Part of a small language model's weights.
Architecture: RMSNorm before each block, rotary positions, no biases in attention or MLP.
Training: a variant of SOAP for these matrices, 410M tokens, 6260 steps.
Each number is 50 + 10 x the weight over the matrix's rms, rounded and kept within 0 to 99. Layers, rows and columns count from 0.

# layer 3 MLP up, 1024x256, rms 0.127, rows 12-30, columns 128-255
53 65 63 55 81 38 53 61 32 45 53 36 57 36 43 54 55 37 55 74 43 53 63 34 37 53 56 49 45 54 45 56 54 63 34 50 43 41 31 45 50 26 65 53 45 75 34 35 31 56 52 48 56 49 54 51 56 54 66 51 59 52 59 41 52 47 50 36 39 58 54 42 47 50 63 35 45 46 50 52 52 45 56 28 52 57 63 52 28 42 35 49 66 48 56 51 70 51 63 46 44 64 33 46 54 58 51 52 39 56 53 50 54 56 54 29 52 33 56 44 48 53 60 56 53 54 64 48
47 64 23 41 54 51 71 59 57 65 36 44 51 43 43 61 47 77 51 60 37 46 48 34 52 40 54 59 51 34 71 54 45 71 61 34 61 48 48 63 60 60 53 62 47 66 50 32 34 56 59 78 34 62 50 47 57 57 50 53 47 53 50 35 60 44 49 42 45 49 48 51 53 41 58 55 61 54 48 52 55 51 56 41 53 49 65 43 37 54 38 45 51 51 46 44 41 51 55 52 51 60 61 67 37 52 57 48 66 57 49 58 47 52 54 46 56 49 42 32 58 24 48 62 57 63 49 35
58 58 55 55 56 60 38 56 54 39 51 51 47 39 32 69 50 52 39 54 32 37 42 46 45 53 53 34 54 55 49 57 56 67 57 63 61 55 53 73 67 59 47 27 50 46 64 43 43 65 56 52 58 59 66 43 49 34 59 48 38 44 55 36 56 38 60 25 24 49 41 51 44 55 53 52 81 59 52 51 45 48 51 73 43 78 45 47 61 40 53 59 52 34 53 46 55 74 55 39 37 49 53 43 45 61 56 50 55 74 46 38 47 67 38 61 56 48 48 54 36 51 41 64 52 58 31 50
43 50 47 41 52 47 62 50 45 63 33 36 50 67 40 57 36 42 42 57 47 55 54 34 62 59 43 35 49 48 62 44 50 53 52 41 53 79 45 42 55 58 52 64 48 38 49 43 56 50 39 73 65 43 56 55 56 67 50 38 32 60 59 49 49 46 66 33 49 52 52 61 37 60 61 66 66 51 37 44 58 43 51 56 52 38 36 47 35 41 44 53 51 36 41 56 67 58 53 41 59 41 60 65 44 38 50 54 52 32 37 43 55 50 57 45 52 35 45 63 62 77 53 59 66 46 39 32
53 48 54 60 61 56 32 26 35 74 41 44 46 44 42 53 40 30 47 45 51 30 43 39 43 54 44 46 58 58 54 68 52 42 41 51 58 37 67 38 44 56 60 89 60 49 52 52 32 63 36 53 60 46 49 57 60 50 62 41 45 52 55 50 43 54 38 58 46 53 51 59 68 47 54 55 49 68 62 48 41 54 61 33 38 26 60 46 55 53 44 50 36 57 53 60 53 45 44 34 56 43 50 67 58 41 46 64 44 67 53 74 42 54 45 61 53 82 46 56 58 50 52 56 42 50 52 50
52 36 43 53 43 65 50 38 52 46 67 44 43 57 62 60 48 62 43 67 44 52 43 51 72 43 53 45 42 56 49 29 48 59 52 27 22 40 61 45 40 59 47 45 46 52 62 55 60 39 66 51 33 53 44 57 51 47 35 48 41 65 47 31 64 38 49 53 46 32 61 45 45 47 62 47 53 56 36 48 39 42 50 61 34 45 40 36 51 56 33 57 46 52 71 51 66 68 77 49 58 46 61 57 48 46 53 48 47 50 50 55 59 64 47 49 29 63 64 36 41 53 67 31 60 37 55 60
53 53 34 34 40 59 47 57 33 25 33 58 52 39 37 41 40 59 47 43 56 48 39 75 58 38 56 25 46 54 50 50 43 56 65 41 58 52 54 51 41 43 55 73 64 38 49 56 63 52 61 46 52 31 59 37 46 60 57 32 49 47 54 57 65 31 49 33 56 36 44 52 65 46 27 38 64 43 54 54 58 41 43 57 50 50 34 43 60 68 33 59 60 55 39 45 52 60 53 54 64 35 42 59 42 62 41 38 45 42 54 32 33 37 46 41 54 54 58 65 52 48 59 42 51 35 44 45
44 70 56 53 48 36 46 46 48 36 29 36 59 48 39 57 64 64 43 50 51 34 49 39 67 43 44 45 50 55 72 44 47 50 45 43 51 41 61 41 48 60 47 50 64 51 38 47 53 33 56 49 58 62 46 70 59 38 58 56 49 55 42 58 39 58 41 45 61 33 49 51 60 42 45 40 59 33 62 57 49 36 43 42 50 61 39 53 49 37 44 54 36 42 53 43 50 71 53 62 41 78 36 46 58 57 44 43 48 55 51 35 63 59 60 55 53 46 34 40 53 22 36 37 61 46 60 51
44 35 42 77 46 57 58 62 54 42 59 55 48 43 42 61 55 57 49 42 56 49 55 65 48 67 54 54 37 51 35 54 47 42 58 46 45 58 52 62 50 57 38 65 37 44 46 61 46 41 36 42 67 16 43 67 46 57 43 54 45 61 50 65 54 53 40 77 26 64 58 46 53 55 67 28 48 52 58 62 46 44 44 58 51 41 56 51 54 62 55 43 56 33 55 54 50 55 72 39 62 53 40 59 47 41 64 54 49 55 40 56 42 59 44 50 29 63 48 50 58 60 79 50 28 42 69 54
56 46 45 44 58 40 52 43 60 52 68 29 36 55 58 39 43 48 63 58 61 43 43 61 53 57 57 34 66 37 62 35 60 51 32 38 57 48 55 47 44 38 42 40 38 40 46 44 66 31 41 51 35 41 51 42 57 54 39 45 31 39 45 60 49 41 51 31 55 65 43 46 47 42 50 57 56 71 53 65 45 44 63 54 45 32 47 55 37 34 49 54 61 46 49 48 60 46 50 59 50 52 45 61 51 52 42 49 66 41 57 59 46 41 45 56 58 53 50 44 35 40 46 46 46 31 68 20
48 54 59 43 54 43 60 66 55 54 75 61 52 48 56 46 49 49 51 41 44 40 37 73 49 38 57 47 58 51 59 32 59 50 46 38 39 53 51 49 45 60 64 64 65 41 62 51 32 50 63 50 40 35 65 41 52 44 47 46 46 34 38 49 60 65 64 55 38 66 53 55 59 51 64 40 47 66 28 53 53 49 55 39 47 56 34 54 56 49 49 28 51 57 72 37 57 46 32 29 39 66 54 59 38 51 51 46 38 50 61 54 62 66 72 35 63 42 44 64 60 47 44 53 46 52 62 44
56 57 49 58 35 55 52 58 54 58 32 42 46 34 34 50 57 40 44 58 42 43 41 67 44 59 56 52 34 39 65 35 57 41 49 63 45 37 37 44 50 61 53 49 55 47 56 45 64 70 40 60 44 42 56 44 44 51 52 52 58 48 45 46 48 55 49 63 54 36 58 50 56 40 57 47 39 56 64 57 43 44 45 68 49 60 57 43 49 42 49 51 54 46 48 43 53 56 50 43 66 45 46 45 46 43 54 50 59 43 53 37 40 38 57 60 54 45 58 53 49 56 50 45 51 33 35 55
48 59 47 47 77 55 46 47 48 61 62 60 38 52 48 56 51 53 59 45 55 55 51 58 67 56 55 34 47 27 46 40 47 40 49 51 38 47 52 40 62 52 29 44 56 54 52 53 51 40 36 52 32 38 45 72 60 58 47 48 50 26 57 62 47 52 49 45 51 71 69 40 59 59 59 45 64 58 55 28 53 60 74 51 38 53 65 49 52 51 58 56 67 67 54 42 31 68 45 52 53 60 56 44 47 56 31 52 47 57 64 45 43 52 54 38 45 61 62 42 45 51 45 38 51 53 62 61
50 61 50 56 38 39 46 53 71 51 44 62 57 51 41 47 52 54 50 56 59 32 57 73 60 71 48 50 59 56 50 46 41 49 52 65 65 47 44 40 41 42 59 58 64 54 45 41 60 64 62 56 47 51 46 45 54 55 55 46 37 29 56 55 56 55 51 62 41 64 30 40 29 56 47 35 50 49 50 42 42 55 50 56 56 49 42 57 60 54 73 62 41 68 38 60 41 54 33 40 46 57 62 59 54 61 47 48 48 54 47 64 66 65 49 57 48 63 34 53 39 45 37 49 53 61 46 55
46 64 42 44 49 30 47 45 53 49 36 47 44 59 51 62 47 64 59 57 56 24 44 45 46 36 30 52 36 49 42 53 59 27 43 39 55 35 44 46 62 49 56 58 24 57 52 56 51 35 58 37 61 52 53 46 49 47 66 63 57 26 47 59 49 51 69 52 60 44 51 39 44 55 80 48 56 55 56 49 45 36 58 52 34 54 49 52 49 45 54 51 58 57 45 47 59 48 67 36 48 64 60 65 68 37 56 56 64 70 60 46 43 48 33 40 35 58 53 62 49 54 47 65 59 54 60 56
45 39 57 66 40 28 51 49 27 43 54 39 32 47 50 49 39 41 51 42 35 38 47 61 48 55 43 40 53 54 47 64 55 49 45 45 49 48 42 40 46 74 61 68 53 47 47 53 47 56 36 53 51 55 52 45 44 40 56 80 52 51 50 61 51 54 37 53 51 37 54 49 56 54 54 54 55 56 36 45 41 62 47 50 55 33 35 49 46 57 52 47 39 43 44 39 46 36 49 55 52 69 40 71 51 42 27 42 46 55 39 59 57 69 32 51 50 51 65 58 55 48 52 50 62 40 27 49
61 40 41 50 75 62 52 51 35 61 52 67 51 55 50 37 56 62 49 66 38 44 54 62 53 47 56 53 59 60 47 51 41 64 58 52 55 54 67 62 51 55 27 43 55 55 40 47 63 39 31 49 47 46 34 50 52 31 44 44 59 65 30 65 66 56 38 69 50 44 60 53 67 39 67 61 63 67 65 51 48 53 60 66 44 48 52 36 48 43 44 47 47 43 55 41 56 39 50 44 42 53 60 43 55 64 36 57 54 41 57 66 36 49 44 45 58 47 23 61 53 30 56 62 51 47 56 57
70 48 43 57 56 62 66 44 52 68 41 50 58 30 60 59 45 54 57 34 50 43 56 27 50 49 32 33 46 54 46 57 49 31 50 40 57 51 58 30 55 39 28 68 62 39 43 37 31 50 45 30 27 59 55 56 39 28 47 61 50 49 50 63 49 42 48 26 49 57 57 48 44 43 63 47 50 51 51 38 39 52 55 54 40 33 47 43 41 36 63 32 39 47 50 59 51 43 41 48 42 63 46 41 49 36 53 47 49 54 54 37 41 50 42 44 52 76 47 43 67 62 54 40 52 57 62 32
43 39 52 51 51 51 66 55 57 48 45 48 69 64 50 45 75 62 46 48 44 54 51 31 47 42 35 58 49 44 35 29 38 40 37 77 51 45 35 43 51 48 33 44 48 38 32 46 52 34 50 66 53 48 58 58 46 75 61 63 44 47 69 53 56 52 54 62 56 57 39 56 60 42 41 45 45 39 59 43 45 51 53 44 48 62 39 50 62 58 53 75 46 35 54 42 40 57 62 43 32 50 61 56 46 64 43 77 55 60 35 53 41 56 54 71 61 49 51 37 56 56 43 37 53 58 33 59
# layer 3 MLP down (transposed), 1024x256, rms 0.115, rows 12-29, columns 128-255
51 56 56 52 60 51 55 40 36 48 64 54 61 41 61 52 51 47 67 46 68 29 64 57 37 61 45 55 76 57 47 37 34 47 46 61 36 66 49 74 59 50 49 57 71 58 47 58 60 45 44 65 56 49 67 79 55 55 41 66 47 49 49 42 58 53 46 43 64 37 47 51 48 49 55 61 41 47 33 49 55 66 70 26 45 46 49 52 49 35 58 54 62 61 75 53 58 53 32 57 47 48 47 62 57 39 58 66 48 40 43 42 51 42 51 47 54 48 38 51 50 65 37 54 53 56 57 53
56 51 55 60 49 49 48 41 63 38 40 56 37 44 52 40 50 64 46 40 53 36 48 40 52 60 46 70 55 39 37 40 45 45 62 64 41 53 72 61 52 41 48 29 58 29 51 60 57 46 43 38 50 53 34 60 55 41 34 53 42 51 34 60 59 44 33 46 42 54 37 44 53 40 58 30 52 39 41 51 44 52 61 53 69 39 54 50 56 32 49 61 38 49 51 55 57 48 34 56 49 55 48 54 53 58 38 56 57 67 35 60 32 35 54 45 48 59 54 55 36 48 60 59 57 61 53 53
45 51 51 45 31 50 49 71 51 56 59 50 38 50 46 37 41 55 47 61 44 50 58 69 48 48 57 56 30 63 53 57 54 53 61 45 54 53 40 49 61 77 45 35 65 68 66 59 60 42 48 51 57 42 50 42 63 45 63 55 47 39 51 63 40 60 59 56 44 43 31 68 70 34 36 55 65 48 55 51 41 63 47 61 61 68 71 77 65 48 47 59 36 59 55 50 61 60 47 56 51 57 46 69 42 41 53 45 65 60 42 47 30 42 56 73 79 57 56 57 54 60 40 57 46 35 60 45
47 50 60 55 62 58 58 66 51 33 29 45 59 53 57 40 37 52 48 66 40 66 54 39 77 70 40 56 51 59 49 35 60 53 33 57 62 62 60 54 67 44 46 37 71 36 59 55 67 57 44 55 55 52 33 60 58 49 27 51 50 50 38 36 55 48 45 46 57 67 48 48 39 38 57 54 45 60 56 63 54 43 41 65 31 44 52 67 44 40 53 47 52 59 66 49 58 51 55 33 58 51 55 54 57 43 52 59 47 40 54 52 60 65 52 43 47 56 55 59 42 50 40 58 50 65 58 39
57 54 46 50 49 54 51 28 44 53 57 40 54 62 51 62 31 49 55 54 41 64 49 51 42 43 57 65 61 40 52 57 47 46 70 48 51 51 58 60 27 58 27 64 65 39 68 47 57 55 64 39 55 68 54 39 30 46 56 52 49 60 63 42 43 46 64 40 39 35 50 63 41 45 62 36 60 49 44 69 56 53 47 49 40 53 61 55 42 46 47 75 52 49 53 68 58 43 44 58 55 59 43 50 63 43 51 36 35 55 46 54 46 42 61 46 47 41 46 33 61 48 52 48 66 65 48 52
58 31 48 52 55 52 56 42 54 48 73 47 53 55 49 62 53 59 41 56 75 63 36 67 53 56 44 55 56 60 54 45 24 33 58 45 33 32 61 43 47 49 42 63 58 54 51 38 66 49 58 46 57 53 63 30 51 65 48 55 44 51 44 50 44 38 42 46 58 39 53 71 63 44 60 51 60 57 50 50 25 51 70 54 54 52 51 44 52 36 37 32 40 51 68 44 26 46 43 44 50 40 52 50 60 30 54 71 49 41 55 54 48 47 53 46 11 51 53 43 53 51 37 54 51 41 49 55
40 42 45 37 63 38 33 49 58 48 35 44 61 35 42 49 43 54 47 53 58 35 50 57 45 47 54 48 30 66 63 41 35 32 59 56 58 55 60 34 66 42 57 54 48 59 58 62 44 47 20 63 43 54 36 46 39 49 61 34 40 64 38 36 65 55 39 51 64 46 68 58 47 57 39 57 46 60 42 54 71 35 61 46 52 53 54 49 66 67 52 69 38 47 73 49 38 36 26 47 53 40 35 44 46 73 51 43 68 64 24 47 50 37 55 44 54 63 63 54 53 57 62 57 71 32 36 55
48 52 59 67 47 28 44 56 39 47 51 45 53 45 54 57 55 51 59 50 55 46 37 55 54 47 61 44 47 65 63 43 58 55 60 43 51 54 38 61 43 39 57 45 47 58 55 45 39 38 40 47 28 69 48 47 59 57 56 45 50 62 56 54 45 47 61 40 64 31 37 54 63 46 31 32 60 45 70 53 40 55 46 60 48 51 54 44 67 48 49 49 30 61 66 58 46 69 47 57 35 58 56 51 36 32 48 51 54 47 53 37 59 50 53 42 57 49 59 50 63 49 50 40 56 52 58 53
46 52 79 53 42 55 61 49 57 38 55 50 49 48 48 49 78 57 67 46 65 63 70 41 34 65 50 52 36 55 55 37 52 36 45 56 55 51 60 65 42 28 57 56 41 31 37 54 38 52 50 55 59 34 41 48 66 71 37 42 58 50 69 66 43 66 53 46 71 40 57 62 57 46 51 35 54 63 44 25 49 61 48 71 54 51 42 71 40 46 59 55 61 52 26 59 44 36 49 68 48 68 60 53 52 55 54 61 63 25 39 45 36 53 50 53 53 59 39 60 47 53 66 41 62 53 60 45
74 53 42 57 44 50 63 61 42 53 55 43 36 43 53 57 54 61 43 44 48 45 48 49 41 44 67 41 50 46 66 40 54 64 55 62 63 51 56 53 51 46 47 57 45 52 64 60 55 39 45 45 51 18 62 51 48 27 38 57 46 32 45 41 44 60 51 69 48 61 59 55 45 67 60 29 42 41 37 58 47 70 38 41 50 51 45 50 52 44 47 45 65 42 48 63 62 46 56 53 48 44 68 45 56 56 55 55 54 50 53 50 56 47 33 58 45 46 64 42 47 33 47 49 55 45 66 44
51 61 68 40 50 42 56 50 47 56 41 34 42 67 53 46 55 48 33 59 35 52 39 47 46 42 46 48 40 41 42 50 49 47 52 24 50 59 52 44 59 54 48 41 40 41 42 34 49 47 45 57 54 41 42 60 49 60 58 46 46 46 44 59 46 35 51 58 46 50 43 29 80 31 49 50 74 54 53 46 55 60 65 47 48 55 47 49 61 42 35 39 59 49 56 50 68 42 51 57 38 34 61 55 53 51 43 47 59 62 46 60 54 47 60 57 44 51 43 62 55 72 53 60 33 51 54 31
39 41 51 62 62 60 39 30 65 34 72 50 44 55 53 52 48 43 56 55 52 45 45 37 53 46 37 49 45 55 51 51 55 40 47 39 60 68 57 38 60 59 51 45 41 41 40 51 48 36 54 60 44 60 47 57 58 38 42 42 75 47 55 50 50 44 48 54 41 49 39 60 28 51 43 52 43 46 58 46 42 54 38 55 45 40 55 48 45 44 58 51 52 55 51 40 47 65 47 63 39 44 35 63 41 38 53 49 56 44 30 44 60 48 61 50 55 38 59 54 62 52 47 63 59 74 63 46
65 55 58 45 44 52 56 47 47 65 48 45 47 55 64 38 44 65 42 32 49 34 55 68 55 60 51 52 40 74 47 69 58 66 33 62 49 60 61 43 70 51 55 37 49 58 45 59 52 58 43 56 48 39 36 49 54 52 65 48 40 57 44 64 52 51 47 55 29 40 47 51 67 70 52 57 48 37 43 43 37 55 46 39 46 45 49 49 41 32 60 30 40 52 47 59 56 47 64 49 54 67 55 44 59 50 47 54 47 54 41 41 47 68 54 47 46 58 48 56 40 59 65 50 40 64 47 53
63 60 54 59 46 61 46 44 28 44 61 37 55 56 54 55 46 47 59 58 61 59 41 58 42 65 61 55 41 30 31 57 57 56 53 62 45 48 48 59 53 56 62 48 47 56 61 51 60 67 48 61 51 42 41 45 44 61 47 38 51 55 25 44 67 72 55 36 38 64 67 36 46 64 25 36 53 56 45 39 59 50 46 45 33 31 53 50 80 51 48 51 45 58 65 42 70 54 46 51 57 34 54 44 59 71 43 37 53 37 39 38 51 64 25 51 47 52 37 52 37 54 46 56 44 47 51 50
51 64 55 65 47 34 46 45 58 41 37 45 44 61 29 46 46 50 43 77 58 62 42 63 34 44 48 67 46 36 54 55 40 57 31 35 46 46 41 58 59 42 48 59 49 52 45 38 47 42 43 47 66 57 48 55 54 36 59 38 49 54 45 66 73 40 34 58 62 34 45 51 52 66 58 47 43 58 49 56 38 54 65 45 63 59 66 59 63 58 57 52 51 50 58 34 60 41 59 30 50 31 56 60 28 39 47 57 26 45 67 68 55 35 66 49 35 75 39 50 44 39 50 46 29 41 44 44
58 50 48 57 59 59 47 60 34 34 39 45 57 54 37 54 63 47 48 43 64 38 62 45 61 41 32 48 51 69 50 59 43 46 71 52 33 42 55 44 54 54 60 44 48 65 27 60 45 33 31 43 56 33 43 52 51 38 52 58 41 58 63 60 40 49 39 50 66 36 38 71 59 61 43 48 46 60 50 49 51 46 26 50 67 63 48 63 60 56 60 63 46 57 51 54 45 55 51 48 48 47 46 49 50 41 51 60 51 45 55 58 39 76 46 50 24 35 57 47 52 40 61 54 61 60 29 58
46 46 41 53 61 42 57 70 67 60 56 34 70 58 48 53 54 36 52 63 45 35 52 45 41 44 52 50 52 62 57 39 46 62 57 51 54 39 51 56 55 57 29 51 63 44 56 65 46 44 33 56 58 54 43 51 59 50 52 66 46 61 72 62 50 35 54 46 42 51 58 53 44 59 69 38 56 51 64 37 48 53 63 31 52 47 55 52 41 37 53 49 57 57 45 54 46 47 62 66 64 62 48 44 41 31 46 66 30 56 55 50 50 52 66 52 37 43 39 50 46 51 46 59 36 44 50 34
48 58 58 54 63 50 39 58 50 62 39 41 61 47 50 51 57 49 54 44 56 54 56 46 53 44 33 52 26 47 40 44 50 36 52 49 53 65 58 62 51 32 58 55 51 46 42 35 46 62 53 40 43 46 50 55 36 57 42 48 48 41 43 57 66 51 56 60 52 62 46 68 51 46 72 48 31 72 37 29 65 52 35 51 53 40 45 58 49 64 68 41 44 53 46 26 64 48 43 41 51 62 44 50 57 58 50 50 34 36 37 55 58 45 61 43 62 53 25 49 47 60 67 43 42 38 47 39
# layer 3 MLP gate, 1024x256, rms 0.125, rows 13-30, columns 128-255
53 42 63 64 66 32 39 41 52 46 48 62 55 51 42 34 49 40 50 47 46 39 59 50 56 72 44 42 63 56 52 61 47 39 52 54 60 42 38 29 45 40 45 45 42 44 47 39 46 39 47 29 60 52 61 60 48 57 58 50 41 50 52 64 46 47 53 56 52 40 53 42 40 62 38 36 48 29 61 47 63 50 42 34 53 59 61 52 47 41 65 38 41 64 45 54 42 44 47 60 56 42 49 52 45 50 42 70 36 54 58 43 45 51 59 48 43 49 48 72 34 55 47 41 33 41 56 41
59 43 73 47 54 49 50 45 63 48 51 66 37 50 36 44 60 65 45 53 44 41 60 43 70 29 62 51 68 50 55 36 50 36 60 32 55 36 50 67 54 42 58 37 47 50 72 54 59 61 50 53 70 37 42 64 52 40 49 53 50 59 48 32 60 32 47 54 53 47 48 58 62 49 67 39 51 51 54 34 57 56 53 46 46 59 65 56 54 47 49 47 55 40 66 53 37 54 41 29 71 36 73 55 37 56 68 58 51 57 54 68 33 45 37 52 28 45 43 61 72 48 61 55 52 56 42 30
53 55 56 52 39 45 46 45 62 60 66 61 39 57 61 56 41 57 47 37 50 49 58 51 37 55 41 52 33 43 43 45 52 46 28 57 53 49 60 41 53 55 47 44 47 50 33 60 46 58 57 34 37 53 43 53 50 40 58 51 70 55 43 44 52 57 58 68 43 48 50 22 46 51 47 54 40 60 48 51 49 54 49 45 49 51 55 68 38 53 48 50 64 48 55 57 50 34 51 64 60 40 58 48 69 45 40 34 55 55 37 75 40 53 41 50 41 57 43 37 49 46 48 23 44 35 51 55
54 40 48 49 37 57 36 37 52 65 51 39 41 54 54 68 53 41 58 45 45 31 50 51 42 47 42 45 57 60 39 65 54 54 40 44 51 56 59 38 42 60 57 84 69 52 43 56 46 71 40 75 52 58 42 53 62 45 58 50 50 56 57 61 53 52 42 72 42 41 39 64 49 62 58 48 46 68 48 47 42 51 43 61 55 37 55 47 46 40 39 54 57 69 41 70 67 48 55 26 50 39 51 56 47 62 48 44 50 59 38 58 37 55 52 69 49 78 43 64 68 44 53 58 38 40 48 53
64 50 47 58 41 62 68 45 41 39 43 56 52 58 43 41 68 46 59 54 59 48 56 32 43 59 44 39 57 51 54 41 47 56 38 43 69 56 50 30 38 39 58 51 55 62 77 57 39 54 42 59 60 44 57 65 39 45 32 54 48 44 54 43 49 52 48 57 51 68 50 37 57 64 42 42 44 76 50 49 50 31 46 47 52 43 46 51 58 34 46 51 68 38 39 39 73 46 52 55 63 44 56 41 39 72 31 44 65 50 56 46 74 51 51 45 59 44 44 41 40 52 52 44 41 27 37 37
55 56 70 50 40 43 40 62 44 54 21 45 63 67 26 57 50 37 51 49 65 49 49 62 59 51 58 37 45 72 67 74 50 51 58 52 53 61 62 60 61 61 39 44 79 54 52 39 53 66 56 47 61 50 41 74 50 29 59 54 50 48 48 53 55 43 44 53 53 50 43 57 62 49 50 49 45 57 32 48 66 48 68 37 45 37 48 41 51 53 53 60 51 34 63 52 52 58 51 59 62 44 43 41 46 43 66 50 52 42 54 57 45 53 45 57 71 40 44 70 56 32 51 47 47 50 46 58
38 57 64 49 58 51 43 60 38 35 53 35 49 50 49 59 38 64 48 48 45 43 49 22 50 48 40 48 56 40 55 52 51 50 33 34 34 56 58 53 35 59 47 45 54 56 46 60 33 49 49 53 54 58 64 53 55 42 56 58 48 35 56 53 45 63 43 45 62 35 50 52 55 52 44 42 52 50 58 57 46 30 81 52 47 32 42 47 64 57 36 45 50 43 60 69 50 54 56 59 59 47 43 47 63 46 58 43 36 31 51 53 51 51 47 59 41 34 49 50 57 40 47 47 50 28 45 47
38 55 53 55 60 17 46 49 51 41 49 62 42 53 43 43 33 62 55 64 62 55 29 44 39 39 37 69 47 39 49 66 42 60 53 50 32 70 64 65 49 63 41 52 65 48 48 44 62 48 54 46 29 58 41 53 33 57 50 62 57 43 62 29 57 45 55 44 53 55 62 42 50 45 38 58 40 53 54 44 46 48 49 39 46 45 39 58 41 41 51 48 47 56 45 35 49 53 32 44 49 27 49 38 61 51 44 70 39 44 55 53 61 48 58 50 50 60 46 39 51 37 36 62 64 46 55 47
42 51 56 59 42 61 36 74 63 58 55 53 52 59 49 54 27 31 58 40 51 45 42 53 46 35 53 44 20 60 50 57 49 46 62 39 47 48 53 49 37 27 57 50 60 38 52 50 60 53 36 45 53 44 45 49 43 60 48 68 49 41 49 48 41 55 31 42 64 16 46 54 52 55 64 60 57 46 50 52 70 58 53 53 17 41 49 61 58 51 32 58 55 55 62 56 46 56 43 51 53 42 71 51 45 41 55 56 47 48 39 35 41 34 32 62 50 63 46 55 44 38 47 52 45 40 50 50
65 51 62 49 51 47 59 43 61 46 53 40 43 63 50 51 47 60 70 65 43 48 42 38 59 48 56 47 55 32 52 41 70 35 55 52 27 46 41 52 40 56 47 58 40 45 43 50 55 50 56 55 41 37 51 29 50 50 61 37 59 51 33 35 44 42 52 54 50 45 52 35 53 56 58 54 58 59 49 35 34 43 64 49 53 56 61 44 50 44 50 45 61 41 40 40 48 60 55 65 50 59 32 51 65 61 44 51 60 41 48 53 48 69 42 43 42 55 30 47 58 64 50 45 57 55 47 39
37 53 27 44 53 50 45 52 53 48 50 63 44 43 68 48 57 49 41 50 53 39 48 47 67 57 64 55 47 46 62 45 54 56 57 61 50 49 53 37 31 48 51 74 51 65 51 46 69 45 42 64 59 49 55 50 53 61 60 54 59 51 49 43 45 43 45 52 58 35 47 64 62 50 53 53 51 50 37 58 44 47 55 55 53 68 61 49 54 50 42 68 37 47 61 49 63 42 65 51 62 47 68 33 46 45 55 33 40 55 52 47 38 28 40 57 45 51 56 23 47 57 52 32 52 48 28 47
78 76 56 40 53 38 34 52 42 59 50 67 41 45 49 47 51 67 55 38 47 50 58 55 64 68 58 48 51 36 56 45 39 58 35 74 53 53 56 49 58 41 54 53 50 40 59 50 59 50 46 49 28 52 37 29 49 81 44 55 42 54 47 37 58 52 52 51 48 39 77 46 62 62 39 44 36 49 33 54 48 51 37 57 49 63 69 46 39 26 52 47 42 63 63 56 51 47 46 45 50 63 49 49 56 29 45 52 42 49 64 44 53 61 41 59 64 50 44 45 47 55 46 51 61 51 52 34
42 40 41 58 42 46 59 49 51 61 31 64 62 34 42 46 51 43 31 69 50 52 56 61 45 51 54 56 50 46 39 46 33 42 49 41 65 53 32 45 53 47 42 58 57 58 44 36 66 39 39 56 59 71 41 36 41 46 66 48 31 33 48 50 59 46 60 50 50 50 33 48 45 60 61 42 50 33 54 55 53 55 56 55 53 46 38 49 53 30 36 47 61 57 32 58 42 57 32 53 56 52 60 65 47 46 62 50 52 52 51 57 48 65 49 59 66 45 43 46 47 57 45 50 63 69 51 57
52 51 51 56 42 40 55 36 59 43 57 31 49 59 61 52 40 45 37 65 57 56 51 60 47 51 54 34 34 43 42 53 41 40 40 30 71 36 47 49 38 49 48 62 42 35 39 48 56 34 59 41 46 47 36 66 53 44 50 50 48 51 42 57 48 54 56 53 43 68 63 36 48 56 63 48 39 53 53 50 43 40 63 43 38 72 61 47 51 57 50 51 51 35 70 55 55 55 65 44 48 47 52 36 45 48 53 56 60 65 51 45 66 58 56 47 45 66 51 48 76 52 43 76 50 57 49 48
51 55 60 49 63 43 48 60 38 41 37 31 44 62 56 42 69 34 65 58 51 59 44 48 60 55 58 52 48 47 51 58 69 44 47 52 48 54 64 56 57 57 58 63 62 60 45 63 61 50 54 45 50 37 40 57 43 45 49 64 50 62 48 56 40 54 52 52 42 51 51 44 57 50 51 32 63 64 49 58 53 49 65 46 58 47 40 44 24 51 73 64 39 44 59 51 51 59 68 48 44 46 63 47 52 43 51 60 65 49 55 60 49 59 30 64 42 40 75 52 50 47 52 59 35 47 48 64
51 74 54 44 47 47 48 57 45 43 48 60 44 61 56 45 32 43 72 57 63 39 55 57 47 44 52 39 47 63 67 40 33 42 49 63 49 52 43 56 57 51 32 59 64 51 52 43 51 45 47 60 43 40 59 67 55 45 49 57 49 56 58 55 48 61 48 38 53 60 68 36 55 41 71 55 51 42 60 52 51 37 51 43 59 68 44 56 32 51 40 39 62 59 46 44 56 51 63 54 45 60 46 48 37 49 43 52 40 53 72 42 46 59 59 51 51 44 66 61 42 38 52 46 59 60 53 45
53 63 46 60 35 37 37 51 61 44 46 50 45 78 49 44 49 44 38 46 32 54 62 52 34 56 58 31 59 42 62 41 41 58 34 58 75 24 43 56 49 41 59 50 64 48 51 49 53 54 59 64 45 60 53 35 38 62 42 40 55 39 68 45 48 58 53 65 66 44 52 43 32 39 55 56 63 55 61 41 50 38 43 58 45 64 51 38 46 62 47 42 43 53 45 35 32 60 57 43 40 62 43 37 45 54 41 45 39 69 53 48 48 59 58 51 60 54 55 52 64 47 44 52 57 68 50 61
50 25 55 51 48 55 50 41 49 61 47 49 48 47 78 53 43 44 48 51 49 73 51 52 53 50 50 41 46 50 69 51 55 18 51 63 40 49 48 33 60 49 46 51 35 39 44 58 50 43 47 52 52 52 62 44 64 47 44 34 52 44 41 44 64 65 56 62 29 51 56 57 56 61 43 38 52 64 42 62 42 58 44 53 57 47 51 44 57 48 49 31 57 47 40 46 55 23 39 56 56 56 54 29 49 57 36 40 48 55 47 42 54 54 53 52 40 46 46 44 50 40 60 47 57 48 55 38